{
  "num_hidden_layers": 9,
  "hidden_size": 256,
  "num_attention_heads": 2,
  "num_key_value_heads": 2,
  "head_dim": 128,
  "intermediate_size": 1024,
  "vocab_size": 2048,
  "hidden_act": "gelu",
  "norm": "layernorm",
  "norm_place": "pre",
  "norm_eps": 1e-05,
  "positions": "learned",
  "qk_norm": false,
  "attn_scale": 0.0884,
  "bias": "none",
  "tie_word_embeddings": true,
  "parallel_block": true,
  "init": "normal",
  "init_std_qkv": 0.0271,
  "init_std_o": 0.00639,
  "init_std_up": 0.0271,
  "init_std_down": 0.00639,
  "optimizer": "adamw",
  "learning_rate": 0.000906,
  "lr_mult_o": 0.974,
  "beta1": 0.95,
  "beta2": 0.95,
  "lr_head": 0.00483,
  "max_grad_norm": 1.0,
  "warmup_steps": 401,
  "schedule": "wsd",
  "decay_fraction": 0.678,
  "decay_shape": "linear",
  "final_lr_fraction": 0.0,
  "batch_tokens": [16384, 32768, 65536],
  "max_seq_len": 1024,
  "doc_mask": true,
  "z_loss": 1e-05,
  "train_tokens": 194500000,
  "max_steps": 6168,
  "dataset": "wikipedia_en"
}
Each number is 128 + 32 x the weight over its row's rms, rounded and kept within 0 to 255. Layers, rows and columns count from 0. The size above them is the row's rms in percent of the matrix's.

# layer 2 attention output (transposed), 256x256, rms 0.0361, rows 0-52, columns 0-63
size [136  84 107  88  83 132  67 105 105  93 114 100  79 102 100 114  83 112 103 105 121  94  97 103  87  88 125  93 101  95  93  60  95  96  92  74  75  92 103 115  77 100 114 132  97 110 128  92  70 110  96  73 126]
[[159 125  80 107 103 172 136 112 125 133 130  86 133 126  83 125 149 151 140 145 195 137  90 113 121 123 148 111 130  93 172 135 156 104 128 167 147 131 136 116 154 134 155 120 146 123 158 128 120 132 128 157 125 147 142  86 134 122 138  99  84 126 156 135]
 [133 104 138 123 126 135 116 134 142 116 119 103  80 133 147 102 120 123 128 120 145 134 103 150 130 119 141 123 121 153 115 135 109  61 124 123  16 124 138 143 119 129 107 119 124 136 134 127  95 124 183 161 136 124 119 138 151 101 123 120 110 143 139 111]
 [162  84 101 119  79 147 167 102 113 163 137 135 134 146  99 104 157 158 146 154 150 174  90 130 126  92 132 106 144 122 180 142 173 121 103 177  88 106 166 148 158 183 150  69 138 123 159 144 164 114 160 145 128 146 134  94 120  92 157 114  87  98 166 117]
 [149 130 133 113 122 115 161 138 148 131 137 146 161 108 134 133 126 121 128 160 169 149 156 104 110 116 121 148 108 145  83 131 133 134 121 123  19 123 142 126 140 111 149 109 170 111 121 145 124 133 134 136 112 106 124 101 104  94 152 127 135 125 148 120]
 [166 144 126 123 133 137 153 128 134 115 133 129 114 111 136 104 131 100 125 130 157 148 137 148 114 127 146 139 107 153 106 130 137  84 120 137   0 110 151 136 113 133 126 107 181 124 146 150 111 124 204 156 126 123 107 120 112 105 145 148 109 130 113 115]
 [152 162  85 124 113 168 105 111 143 132 122 111  98  89 127 159 148 123 151 161 189 141 106 111 105 155 146 113 131 106 150 142 148  76 117 179 124 110 145 126 117 144 129 137 151 119 143 152 134 157 143 163 135 147 113  93 167 124 107 121  78 134 137 126]
 [125 178 102 117 161 108 163 163 131 139 134 154 126 157 126 166 169 125 131 121  97 125 152 132 156 107 176 170  93 104  78  91  99 119 141 134 124 125 174  95  95 202 117 139 128 168 138  95  65 131 135 134 134 140  91 137 136  75 138 180 160 134 137 142]
 [118 122 122 144 143 135  84 116 137 105 138  92  98 132 104 153 116 144 151 110 108 113 121 132 118 141 132 113 140  84 160 135 119 113 144 142 244 143 104 134 118 118 115 165  94 135 137 107 124 148  87 120 130 134 138 119 145 171  93 109 112 148 117 120]
 [132 147 142 119 119 148 156 114 125 157 123 157 138 121 113 103 128 127 146 125 145 140 149 126 141 131 125 121  94 159 105 147 148  94 109 126  35 146 102 138 133 128  97 139 158 111 103 136 169 127 160 145 110 125 106 120 125 127 146 121 108 131 152 151]
 [118 158 110 112 142 117 151 154 119 143 136 138 163 118 129 150 129 110 123 132 157 145 152 109 107 124  80 128 127 117 130 142 128 155 116 122 134 127 113 141 128 113 138 114 155 117  98 131 150 142 100 114 109 123 111 103 111 136 144 116 141 130 146 138]
 [124 162 127 120 131 114 148 142 141 156 141 146 167 136 124 176 148 136 135 127 126 116 145  91 122 126 120 134 116  89 124 120 127 199 120 128 230 137 118 120 126 153 132 120 124 134 111 114 154 119  69  89 115 127 138 119 126 130 130 106 160 134 134 137]
 [195 130 110 119 155 170 214 129 133 122 137 111 129 124 119 112 149  98 109 134 172 156  99 119  88 118 154 113  98 106 127  99 184 134 121 167  71 101 156 143 154 134 192 105 172 123 160 175 119 158 176 154 111 140 121 117  97  83 172 138 140 120 122  87]
 [126 131 141 142 123 131  84 119 105 161 117 158 142 140 132  90 145 158 105 131  62 117 105 130 124 145 145  86 183 120 206 106 147 169 142  97 232 124 152 116 147 149 148 164  89 127 118 118  95 150 100 143 135 102 145 147 125 163 125 123 159  80 111 139]
 [113 154 122 123 113 116 147 150 127 155 138 133 159 129 129 198 140 130 139 130 150 122 157  68 116 121  96 148 113  93 122 136 120 172 133 133 194 123 114 129 115 109 118 115 148 127 115 115 172 119  69  88 103 130 120 107 145 125 129 128 137 138 136 143]
 [138 182 122 116 133 124 131 126 148 166 138 143 171 138 131 147 165 145 118 149 118 127 118  97 125 125 154 129 139  92 135  96 144 186 114 126 243 130 144 103 146 161 170 132 121 124 122 122 130 125  74 122 119 132 150 132 124 127 136 104 154 125 111 116]
 [143  99 139 132 118 134 113 111 127  91 112 122  91 122 136  77 123 120 127 126 119 142 107 182 127 132 144 120 138 178 129 131 130  64 131 125  24 125 143 137 123 126 120 141 126 136 139 150  99 130 188 160 160 122 124 145 134 119 127 138 110 125 125 109]
 [196 156 116 119 141 143 115 121 169 113 151  76 133 150 137 114 158 149 116 118 127 135 100 112  95 111 161 110 132 124 138 106 136 144 107 125 247 133 153 122 155 119 166 156 114 113 129 121  84 130  69 150 137  97 156 118 100 172 155 115 131 131  81 123]
 [137  91 137 128 130 142 109 127 126 100 122 107  91 114 136  79 108 126 119 132 135 133 118 174 111 131 132 116 135 166 121 139 123  60 133 119   0 112 148 140 125 118 123 125 138 119 148 154  90 131 198 163 152 113 115 138 125 118 127 144 109 129 140 111]
 [115 158 115 121 127 117 152 131 138 156 135 137 171 140 115 184 136 122 130 117 141 123 158  80 131 138  94 141 118  94 138 120 132 192 126 137 220 146 110 121 131 119 133 128 134 123 102 120 159 114  57  89 105 142 127 112 128 140 132 126 151 128 130 146]
 [147 113 132 136 132 146 116 120 120 100 119 136  81 124 142  86 114 125 132 109 102 131  90 189 124 148 158 130 147 160 127 103 124  97 125 109  58 136 138 132 120 144 128 148 108 151 142 137 104 141 190 149 165 148 130 155 148 143 132 148 116 105 108 113]
 [167 161 127 129 188 200 175 128 136 136 147 113  81 116  85  93 157 109  89 101 169 149 106 204 135 102 188  50 100  97 201 109 162 116 111 160 170 116 117 151 125 200 133 131 112 163 104 112 103 178 168 160 113 151 115 121 123 137 139 118 126 124 134 141]
 [133  95 105 132 100 119 160 132 139 119 138 118 158 113 128 136 114 121 144 128 176 150 145  84 111 118  85 136 111 148 114 151 134 134  97 124  53 149 128 150 133 104 127  85 173 100 124 137 187 122 120 131 126 110 103 100 110 135 171 117 106 141 145 130]
 [122 151 112 132 114 123 166 160 127 145 133 125 141 113 129 176 128 112 126 129 158 131 171  94  99 128  91 138 108 108 108 153 129 161 129 135 124 122 107 141 116 111 117 104 160 128 129 135 174 112 112 106 118 118 106  92 132 130 148 138 140 145 131 126]
 [114 130 160 137 151  70 107 122 114 107 133 145 120 146 162 155 161 147 138 122  75 107 125 134 121 133 159 164 138  98  89 126 106 131 151 101 160 128 108 119 125 141 113 145 107 126 108 151  55 157 100 128 112  96 123 143  84 119 101 129 186 157 103 133]
 [120 171 133 119 141 135 137 151 133 151 147 135 161 131 119 184 150 139 136 137 123 116 155  92 118 133 116 138 119  82 113 106 109 194 127 121 229 123 122 122 115 148 124 130 115 137 116 115 149 131  80  83 107 137 138 129 163 118 132 126 148 124 130 129]
 [ 72 201 151 111 129  94  81  96 158 205  95 200  94 119 158 115 128 145 119 128  85 114 168 106 182 151 134 146 127 125 132 108 136 115  92 115 139 142 119 104 118 187  85 164 103 135 110 125 147 104 109 113 144 151 132 166 193 142  84 118 136  78 132 176]
 [ 97 151 158 139 134  80  72 148 122 137 123 191 105 113 147 155 143  87 130 144  76 109 187 106 143 145 117 145 113 148 100 117 122 164 137  89 134 122 131 119 120 152  94 162 111 136 104 113  85 133 164 121 118 101 103 153 133 103 100 164 154 128  75 156]
 [129  98 127 144 121 143 159 126 153 103 114 114  86 116 136 133  92  66 128 134 166 134 151 149 105 122 100 115 102 155  81 157 125  89 116 143   0 128 125 148 119  84 110 108 171 119 131 157 168 115 172 135 133 114 107 118 116 125 146 151 106 152 138 111]
 [162 136  87 118 134 193 135 114 170  96 150  47 107 123 101 140 149 137 128 140 225 137  94 167 128  99 159  94  87 127 126 159 119  88 104 153 137 136 119 149 128 138 127 107 130 134 129 118 116 139 126 136 133 148 144  95 104 144 144 115 106 182 129 118]
 [107 117 172 110 133  74 152 118  92 153 142 191 134 133 121 143 171 127 141 133  36 136 114 103 165  92 126 139 109 144 148 115 135 145 158 112  85  97 132 130 139 183 100 125 147 110  97 135  83 118 156 111 109  97  86 153  85  98 126 124 175 132 146 158]
 [137 149 133 109 134 119 170 140 158 156 130 128 136 130 123 174 138 114 109 149 168 120 161  72 121 120 126 162  65  93  93 120 153 173 104 138 107 127 125 122 129 120 151 109 158 128 138 132 139 102 114 107 114 133 125 114 122  85 138 134 162 142 135 121]
 [126 155 139 103 108 139 141 107 132 150 123 159  87 102 150 133 176 118 131 165 149 123  99 114 144  70 166 161  86  87  78 112 110 151  98  95 154 129  76 122 121 205  80  84 120 127  96 125  93  94 140 112  98 131 144 133 130  99 103  86 129 189 139 168]
 [117 111 131 127 118 114 168 148 145 137 119 149 124 127 157 137 109 114 128 114 139 151 159 111 138 117  83 139 100 179  83 145 115 114  96 119   3 139 122 145 105 122  98 112 158 129 118 116 161 106 147 107 116 109 100 140 112 120 150 143 143 139 140 130]
 [102 150 162 129 141  80 148 147 153 152 117 162 126 151 162 128 139 155 116 111  61 107 157 152 178  93 137 150 116 139  85  92 100 154 137  87 127 138 116 106 115 153 107 136 108 138 106 104  78  91 111  88 165  90 110 185 135 120 125 128 179 126 135 156]
 [126  76 169 142 107  73 165 128 111 115 137 134 129 154 138 128 144 138 113 130  69 134 134 171 110  87 148 146 133 132  88 103 124 192 163 103 146 122 126 116 122 148 147 127 121 128 134 126  75  96 102 121 122  88 137 144  79 118 135 122 170 134 114 122]
 [172 146 108 116 141 130 157 123 124 149 142 139 150  98 127 144 155 152 143 156 155 147 123  63 111 123 138 158 127 122 105 113 146 125 125 137 126 141 140 127 146 100 146 131 173 110 138 128 121 146  95 141 121  94 106  84 111 126 146  93 121 156 140 151]
 [ 92 140 111 155 143 128  77 143  85 128 150 127 141 112 136 142 125 161 150 103 130 108 118  98 144 146 103  91 177 133 196 164 114 106 141 118 234 111 101 126 112 121 100 143 108 118 117 105 162 173 106 137 130 127 117 112 153 167 113  98 118 131 132 128]
 [156 185 121 107 106 159 137 108 155 153 111 149 106 107 139 110 179 129 112 159 197 134  98 123 122 107 173 134 135  77 131 113 159 114  91 158 111 120 127 122 130 174 129 117 133 130 126 131 130 147 151 174 114 187 152 113 146 111 108  96  84 112 147 143]
 [122 135 110 117 122 127 159 133 122 154 126 150 132 111 118 155 100 108 145 121 167 146 151 111 131 138  91 147 111 133 126 138 123 105 116 137  49 138 122 135 115 104 112 127 168 111 129 147 181 117 134 112 137 128 102 120 151 130 141 146 114 129 158 138]
 [129 108 154 147 151  85 122 150 132 104 131 124 133 143 167 163 124  77 121 138  82 138 193 109 105 128 120 170 118 141  40 116 110 181 146  92 135 123 142 118 121 122 119 128 128 134 123 134  91 131 133 106 133  79 115 151  90  98 139 180 172 137  63 108]
 [113  46 172 158 129 110 158 141  85  96 138 106 146 132 123  91  87 111  78 116 104 111 159 150 126  93  94 101 147 146 127 152  91 169 173  75 175 117  98 167 131  90 128 118  90 140  84 119 129 142 136 118  93  93 163 159  88 135 163 117 112 153 133  89]
 [110 136 125 120 112 111 164 157 142 152 126 147 136 105 148 164 124 112 131 131 150 143 161 102 119 125  94 154  99 156  95 133 111 140 110 119  49 140 124 134  90 104 108 113 150 130 118 134 170 109 120  99 124 109 102 119 140 121 139 149 145 128 159 134]
 [141  91 134 125 123 137 120 113 130 105 112 117  81 135 138  87 110 127 119 113 114 129 101 165 137 131 146 116 134 160 136 127 119  67 136 124  45 127 135 127 121 126 119 136 108 133 147 134  96 126 187 157 147 128 135 156 142 120 121 146 113 117 127 123]
 [132  73 122 130 106 156 131 129 136 106 147  68 156 121  86  90  94 164 147 104 182 137 113 136 132 123 121  88 108 147 142 165 119  76 140 148 112 150 107 162 138  81 121 135 140  99 122 127 175 127 108 140 131 130 123 105 135 160 138  88  69 138 173 131]
 [ 93  99 110 142 111  89  57 117  90 131 131 155 132 160 128 124 116 160 144 124  78 105 141 128 140 154 104 134 181 112 149 131 100 151 142 119 226 127 113 105 135 133 117 138  88 126 134 108 110 142  88 139 132 142 157 125 127 144 105 122 111 115 102 148]
 [132  90 136 138 113 139 113 115 136 101 121 125  77 112 127  82 112 122 137 122 126 127 113 166 144 134 147 113 136 163 143 126 125  73 123 129  47 135 126 123 124 120 116 134 127 126 131 147 103 138 180 165 146 128 131 137 132 122 126 125  93 122 127 105]
 [ 89 136 189 137 172 106 136 138 105 142 130 191 131 126 125  95 124 129 115  98  68 113 165 140 152 125 112 109 113 143 142 125 131 155 133  93 146 137 103 140 127 140  91 171  99 106  77 125 105 120 131 118 102  92 106 163  96 143 121 125 168 125 105 182]
 [132 116 139 138 129 135 100 101 129 116 128 122 137 143 124  96 138 150 124 129  82 120  88 144 135 129 158 113 161 124 158 109 133 141 126 122 232 133 143 122 158 144 152 139  99 126 120 116 102 137 106 135 134 128 162 154 105 146 129 114 123 128 111 130]
 [114 124  57 117 114 143  89 124 101 130 114  89 130 131  94 157 153 162 177 141 190 114  48  73 161 162 114 149 159  99 140 149 140  81 129 155 125 112 132 109 122 150 129 151 174 120 167 119 140 172  96 155 117 171 119 114 171 128 119 119 105 140 150  79]
 [131  82 139 128 130 121 117 123 130  94 116 121  89 114 139  88 110 128 120 117 110 134 114 171 138 134 126 124 131 172 131 142 120  62 134 119  23 124 134 132 121 110 114 140 121 137 132 134  98 125 183 158 154 118 118 151 136 134 125 140 111 119 142 125]
 [136 137 117 140 159 133 134 107 139 105 134  86 102 129  99 127 136 111 112 125 122 110 106 146 101 124 163 115 135  77 137 106 152 170 149 149 246 114 102 113 127 128 159 137 102 150 143 130  80 146 111 128 129 137 155 129 123 133 110 132 160 131  85 101]
 [168 133 149 117 146 143 214 117 164 133 175 144 133 111  77 104 171 155 118 101 129 170 148 138 141  54 152  61  81 118 168 104 141 148  84 152 115 131 153 158 161 169 140 108 124 129  85  89 103 129 101 146  94 122 136 103  55 112 128 133 134  94 127 150]
 [106 130 178 129 130  69 112 125 116 131 111 177 128 134 130 119 139 124 123 133  54  96 152 143 144 125 137 152 135 152 115 112 111 163 152  70 136 130 137 119 117 144 114 156  89 138 117 117  69 105 121 110 116  93 131 160 109 135 118 134 161 126 102 158]]
# layer 2 attention value, 256x256, rms 0.0391, rows 1-52, columns 0-63
size [ 60 115  93  70 157  78 114 107 100  87 112  76  66  84  81  78  97  64  77 140  98  88 113  64 100 143  81 124 115  86  71  93 107 101  73  73 106 126 144  90 118  94 140 110  81 145 110  85  74  84 100 148]
[[ 81 163 178 166 116 168  74  98  28  90 154 181 171 129 102 131 157  79 123 125  98 132  83 203 175 141 117  67 142 148 138  78 101 164 129  88 114  98  80 108 107 125 163 148 108 155 125 164 120 141 158  93 158 121 126 186 105 187 156 204 112 118 134 126]
 [ 59 143  89 169 121  67 134 132 104 160 132 182 136 155 138 127  89  35 128  96 118 103 125 109 116 120 116  99 128 141 132 113 123 121 132 181 142 131  64 115 108 119 108 135 122 152  98 138 140 106 129  90 112 169  94 108 143 155  98  74 137 134  37 104]
 [ 83 125 141 145 109 130 121 112 121 143 123 148  90 135 128 152 135 116 136  40 157 105 135 148 150 110 135 100 148 156  74 120 181 124 126 110  99 114 174 136 107 160  76 188 124 161 119 148 126 112 143 141 176 120  98 183 136 136 146 159 138 177 122 146]
 [ 89 114 168 168 133 162 166 118  67 119 109 132 109 105 134 144  89 128 114  71 163 127 132 103 187  63 125  55 192 136  68 100 118 118 103  83  97 158  67 121 137 143 150 175 124 141  68  86  70 131 147 119 153 140 137 170 151 138 133 144 186 102 164 134]
 [109 137 116  72 167  57 132 113 146 103 110 118 121 153 140 106 122  97 102 105 100 144 134 141 130 152  99 111 126 125 152 155 139 134 117 174 115 152 115 143 132 148 117 130 141 142 121 172 130  41 117 112 117 123 133  73  55 158 120  83 241 115  96 103]
 [110 139 150 137 107 204  94 112 136 105 119 162 155 111 100 154 103  84 124 144  96 150 128 110 158  79 121  75 123 136  81 144 115 128  87  74 121 157 125 120 144 116 134  53 158  92 110  87 103  90 160 145 125  73 110 180 131 208 168  78 134 114 153 156]
 [114 115  68 134 141 130 137 148  88 131 108 126 144 120 163 139 142 151 108 144  85 146  84 123 111 168  96 149  92 124 163  84  35 134 150 183 154 119 104 131 159  78 140  89 131 110 115 135 132  74 109 130  85  75 208  53 111 106 141 120 176 124  90  91]
 [182 113 149  70 126 123 142  94 123  99  87 111  96 139 137 152 104  89 104 128 185 124 131 135 149  90 161 131 181 133 122  85 115 156 130 139  72 124 187 168 105 114 155 162 144 146 110 144  91 124 143 158 185 100  74 146 147 177 102 190 135 114 146 140]
 [193 154 222  87 117 169 145  72 207 150  85 100 154 135 103 164 157 109 111  77 168 136 131 141 111 115 142 147 172 153 102 118 124 177 118  53 104  76 201 116 122 136 133 171 152 105 106 159 171 126 133 154 201 123 107 163 122 119 113 154 127 126 134 108]
 [131 140 178 104 163 150 101 119 129 152 117 129 168 123 136 171 137  88  99 158 148 128 132  81  85 120 136 122 139  67  99 113 157 192  98 113 201  91 208 144 178 118 154 102 131  90 122 118 139 108 102  91  96 121 127 111 116 109 104 108 121 191 169 146]
 [ 86 147  97 151 116 103 128 135  71 170 165 141  97 128 129 110  99  98 118 108 121 130 165 141 148 137 116 124 174 164 114 173 131 141 100 120 126 183  74  91 109 127  47 131 124 155  87 115 143   0 128 101 131 151 147 152 131 164 118 100 165 126 108 151]
 [158  92 125  63 193  67 144 109 185 105 118  90 108 135 127 133 113 102 189 153 107 100 172 143 142 174 101 191  96  77 107 148 175 106 152 217 145 140 158 191 136 123 114 118 113 118 177 163 158 148 114 115 120 222 120 132 124  27 113  78  60 137 155 139]
 [137 181 153 125 133 147 133 104 128 173 105  94 147 130 137 132 138 120  58  99 155 172 143 127  76 142 133 129 159 112 166 162 153 159 159 119 106  87 150 146 157 167 147  96 134  77 112 154 128 146 112 106 140 101 130 115 103  99 147 126 161  97 125 103]
 [119 124  62  66 127  78 129 176 147 107 161 134 167 119 122 104 118 119 156 203 154  94 147 108 153 125 108 123 112  90  92 188 211 140 133 192 173 181 123 162 140 142  77  97 144 109 116 139 132  80 111  93  60 177 106 124 112 123 123 117 144 153 171 163]
 [137 115 100 155  82 122 141 127 115  98 116 161  77 102  99  78 111 166 128 122 129 136 135 156 194 157 105 145 115 178 122 112 156  51 152 121  49 183  70 139  96 113  83 155 162 143 146 123  87 147 176 116 177 162 113 161 151 123 124 125 133 128 100 157]
 [ 50 106  32 162  70 126 162 108  38 131 132 182 129 100 106 105 137 166 129 127 132 137 102 108  98 145 107 169 150 157 136 135 152 145 157 255 139 143 106 167 135 117  82 125 148 141 125 131 155 114 136 119 150 121 128 150 149  74 143 207 113 189 171 126]
 [147 144 121 157  69 119 166  89 116  95  99 146  96 148 135 101 111 162 163  66 106 144 130 160 165 141 129 102 135 192 129 125 136  71 147 118  77 125 110 137  84 150  99 194 119 142 133 158 101 180 181 161 194 150 121 197 147 163 136 137 125 128  95 112]
 [160 104 124  48 153 109 115 139 130 158 124  96 105 108 116 120 142 135 119 179 195 106 129  77  84  82 188 139 155  80 192 159  79 156 119 125 117 106 172 106 147  85 159 102 127 147 149 152 165 106 142 145 105  77 104 117 105 139 118 139 130  75 105 123]
 [118  67 126 136 139 112 151 121 120 114 145 109 154  99 102  69  95 124 110 154  90 122 123 147 147 123 106 156 100 124 161 152  97  94 145 176 128 205 111 150  89 104  99 132 141 149 168 129 108 127 116  91 127 188 163 144 126 116 126 113  64  64 138 151]
 [ 84 130 132  64  85 112 131 102  73 123 105 125 168 143 125 133  93  89 127 139 108 123 140  91 127 126 125 178 138 154 118 100  74 119 112 144 114 169 129 114 128  90 153 108 150 108 112 159 113  49 127  96 111  99 127 148 113 177 158 170 123 117 104 126]
 [100 139 144 171  93  98 151  88 120 194 106 137  68 157 159 134 154 132  79  49 156 131 119 132  88 145 144 129 151 190 168 117 122 135 131 173 119  68 160 126 142 145 106 156 121 154 125 152 136  84 141 137 115 103 139 128 153 119  76 153 170 190  45  79]
 [178 169 193 110 118 136 157  74 140 141 126  90  66 166 135 169 140 146 103  94 174 156 130 109 122 129 142 143 187 141 123 137 128 176 152  79  86  69 175 127 150 137 155 177 127 126  82 126 133 154 137 128 154 123 112 157 143 149 128 129 109 136 110 124]
 [208 114 115 126  90 196 143 201 141 103 146 152 134  99 137 165 136 160 139  99 103 117 143 108 156 147 105 122  98 135 122  91 180 133 108  64 139 129 141 151 118 127 177 101 131  81 130  96 123 127 125 163 134 108 147 159 228 117 155 155 107 131 201 190]
 [130 121 134  42 141 129 141  76 171 130  94 126 158 147 119  75 114  91 100 163 178 155 107 123 126  89 128 193  90  88 102 203 186 119 153 188 131 131 110 175  94 109 100 167 138  65 170 110 109 126  85 146 172 165 107  95  80 178 115 127 100  84 188 171]
 [181  95 142   0 132 104 131 155 185  85 132  66 162 144  97 108  98 121 138 189 140 125 131 147 142  94 159 146 119 111 126 223 178 129 140 119 148 138 153 185 109 126 129 103 132  83 176 110 121 130 135 100  78 132  88  85  68 131 120 123 123 130 150 160]
 [150 116 216  91 151 237 162 152 178 117 118  80 155 121 134 133 116 194 144 116 157 117 144 128 133  98 149 146 138 122  75 158 162 113 142  62 153 169 147 124 128 131 153 120 128 117 182 112 106 191 107 133 138 156  96 151 131 103 109 120 106 124 255 139]
 [144 144 122 191  98 141 108  91 126 141 145  90 119 136 115 154 136 207  86  50 129 146 101 131 112 141 120 178 169 167 145 106  67 174 131 107  75  81 151 131 100 130 177 181 137 151  85 121 130 130 155 177 170  65 164 112 160 139 128 123 165 122  94 118]
 [ 53 124 100 160 103 133 130  67  43 140 140 168 124 151 125 138 136 104 115  93 107 136 118  95 158 130 116 106 140 138 140  21  77 138 113 185 109 123 117 126 148 100 153 117 153 114  70 148 109  80 116 118 131  57 125 150 119 209 141 159 178 110 138  93]
 [138 112 137 119  95 152 115 218 157 120 137 133 124 121 138 147 118 125 117 166 160 132 130 137 141 131 135  80 135 123  94 138 189 149  97  52 140 184 136  94 119 108 142  98 152  94 177  83 132 180 106 143 153 189  81 140 180  97 142 109 117 130 159 155]
 [102 153 158 124 127 145 118 135  75 135 170 102  92 157 142 111 105 152 142  59 157 134 132 107 171  64 159  74 144 123  63 214 170 154 129 123 126 110 154 139  94 170  75 119 144 147 118 106 143 131 145 124 161 144 110 162 132 159 123 179 115 148 140 154]
 [ 83 154 109  48 119 110  97 110 104  75 127 171 158 140 148 112 115 111 182 141 161 123 158 153 149 112 152 124  88 124 137 177 170 167 128 155 123 156 120 151 116  94 155 145 101  98 148  74 102 150 114 116 124  80  69 101 154 150 147 160 156 163 163  96]
 [150 143 196 157  99 206 111  88 117 163 146 107 127 127 110 162 149 127 126 128 210 132 112 155 153  82 154 111 157 155  65 123 110 111 125  44  92  66 148 104 130  79 140 170 108 121 133 124 103 212 146 147 210 157 116 184 176 187 128 228  76 104 157 142]
 [163 102 142 125 101 208  80 136  64  90 141 104 161 123 102 153 121 137 134 155 122 141 121 126 121 141 150 138 142 102 118 126 146 129 138  49 130 104 160 149 121 122 176 115 164  94 144  92 128 176 121 149 122 150  80 185 158 177 136 161  38 131 178 140]
 [122 137 111 225  58 185 137 177  83 113 168 153 129 105 126 138 107 134 142 122 121 114 109  89 140 155 121 161 104 125 133 107 129 114 162  80 145 137 138 120 138 158 143 109 117 112 116 119 151 174 106 135 151 130  62 176 227 110 171 130  40 158 144 162]
 [ 88 178  79  37 131 122 157 113  81 112 103 101  99 148 177 149 124  79 120 119 155 128 111 149  73 105 136  96 107 152 108 122 193 140 105 199 122 151 121 196 183 159  62 151 125 145 131 118 136  61 129 151 135  89 158 136 131  78 108 179 171 138  76 104]
 [160 159 128  42 137  76 190 117 252 122  70 103  82 109 142 115 163 103 140 162 161 107 103 173 122 197 109 175 110 161 152 105 154 146 114 126 143 149 114  97 135 134 161 149 114  90 125 160 139  81  70 116  80 138 167  83 127  95  92 133 195 128 105  80]
 [106 119  69  37 147  26 132 108  98 107 104 136 135 142 126  97 104  93 134 121  86 150 137 128 145 108  92 100 107 119 152 191 160 142 119 167 125 134 104 175 129 118 117 111 116 116 147 119 127  97 116  87 104  86  99 115 119 184 104 140 153 140 123 146]
 [214 126 190  89 109 118 136 101 155 118  76  87  79 146 126 144 128 119 119 102 161 137 136 153 114  94 150 103 185 154 122 145  95 136 137 120  56  83 191 142  91 137 147 154 142 130 105 173 130 140 156 166 152 121  88 125  96 141 119 137 154  65 101 100]
 [134 118 147 212 110 239 146 160 136 134 153 133 144 132 135 134 123 209 136  85 155 123 147 131 127 137 123 155 131 134 109 141 137 116 141  50 137 139 112 109 114 141 144 118 118 133 131 110  98 166 134 147 150 158 154 174 187 123 136 136  99 121 220 163]
 [140 134 208 219  94 174 114 147 198 111 136 131 123 130 115 164 163 157 154 109 184 123 116 128 127 162 129 196 129 127 151  81 131 154 125  39 158 133 127  88 148 114 145 125 141 134 129 134 141 152 113 154 163 156 154 129 163  71 134 146 129 157 190 158]
 [187 157 217 115 103 136 132  66 127 108 104  93  99 139 116 147 137 119 130  92 172 118 123 139 102  97 167 142 147 125 100 148 132 150 135 117  91  60 229 143 105 167 141 177 135 116 122 140 107 203 143 160 194 135  63 159 102 157 127 174  90 117 111 123]
 [100 111  96 170 112 106 123 143  75 104 123 150  80 121  97  60 104 159 175 136 121 107 107 160 165 124  92 133 100 153 155 164 121  82 141 166  58 147  68 116  81  94  91 135 105 163 160 120 119 157 149 129 159 166 123 138 155 180 139 150 100  90  99  90]
 [124 151  94 197 129 101 123  77  82 151  90 156 108 132 146 143 174  78  97 125 129 121 101 132  96 162 142 124 145 150 195  41  74 128 110 169 117  94 131 133 152 143 144 105 141 153 111 140 158  88 127 150 130  52 134 112 142 122 143 138 180 145  29  79]
 [156 118 177 140 174 175 146 172 223 111 117 109 146 102 129 132 165 173 145 137 102 120 120 129 104 126 129 150  85 112 142 130 141  91 149  82 190 124 131 125 159 123 142 114 122 136 173 131 142 151 127 133 104 144 147  92 123  68 109  97 116  87 160 131]
 [ 75  92  92 184  92  96 116 172 112 104 112 134 110 153 142 114  79 162 105 105  96 126 115 138 108 156  96 166 125 180 164  89  66  99 153 168  93 117  84 184 119 131 115 144 150 155 148 129 148 111 155 119 161 138 183  96 176 109 141 134 156 117  75 117]
 [200  95 183  52  86 174 137 171 166 122 130  67 138 118 131 179 125 165 140 182 148 114 138 145 141 125 146 197 130 119  76 110 138 141 139  55 124 152 168 120 135 105 160  86 139 119 199 103 116 184 127 140 127 156 109 154 168  98 132 160  58 124 229 147]
 [103 110  29 166 150  87 112 167 111 158 147 151 180  86 127 116 144 124 155 191 118 125 124  95 124 180  77 136  95 106 135 138 131 112 131 172 176 162  75 137 138 100  84  97 125 126 156 127 145  71 130  81  38 177 164  85 153  89 132  94 132 157 139 132]
 [116 166  88 109 153  70 124 109 180 126  84 197 123 125 126 137 126  76  97 101 101 149 121 138 128 149 125  45  91 156 168 113 157 138  92 123 131 112  97 151 140 159  66 104 112 126  59 192 149  81 117 106  74 120 141 103  91 154 112 144 204 124 104  96]
 [133 126 118 158  82 113 114 135 136  86 128 135 100 148 113  94 109 183 150  81 120 112  99 141 126 123 120 186 100 177 166  91  91  99 135  95  91  98 108 166 112 117 101 148 132 136 190 173 133 150 171 134 180 111 111 134 131 150 143 176  94 124  93  73]
 [106 117  68 150 144 130 104 193  89 121 158 153 136 122 142 110 132 139 105 122  45 117 128  99 106 173  98 177 100 118 152 159 119 133 125 135 135 171 121  92 136 146 106  85 103 141 110  85 156  64 102  86  85 132 160 125 116 135 136  97 143 136 128 142]
 [ 94 113 103 129  76 169 103 149  47 130 135 133 132 139 125 169 107  81 139 168 154 117 124 109 144 133 113 147 162 116  84  94  89 130 129 105 128 151 135 109 132 103 145  83 131 147  96 149 107  70 137 105 167 106 106 161 169 113 171 153  75 129 106 159]
 [178 111 180 113 110 193 127 160 154  98 142 111 140 116 119 148 129 185 160 150 146 127 133 116 146 109 135 146 106 104  77 140 171 124 127  89 164 138 147 139 136 109 144 110 121  86 141 101 121 219 116 145 148 150 101 145 168  64 138 127  77 146 224 164]]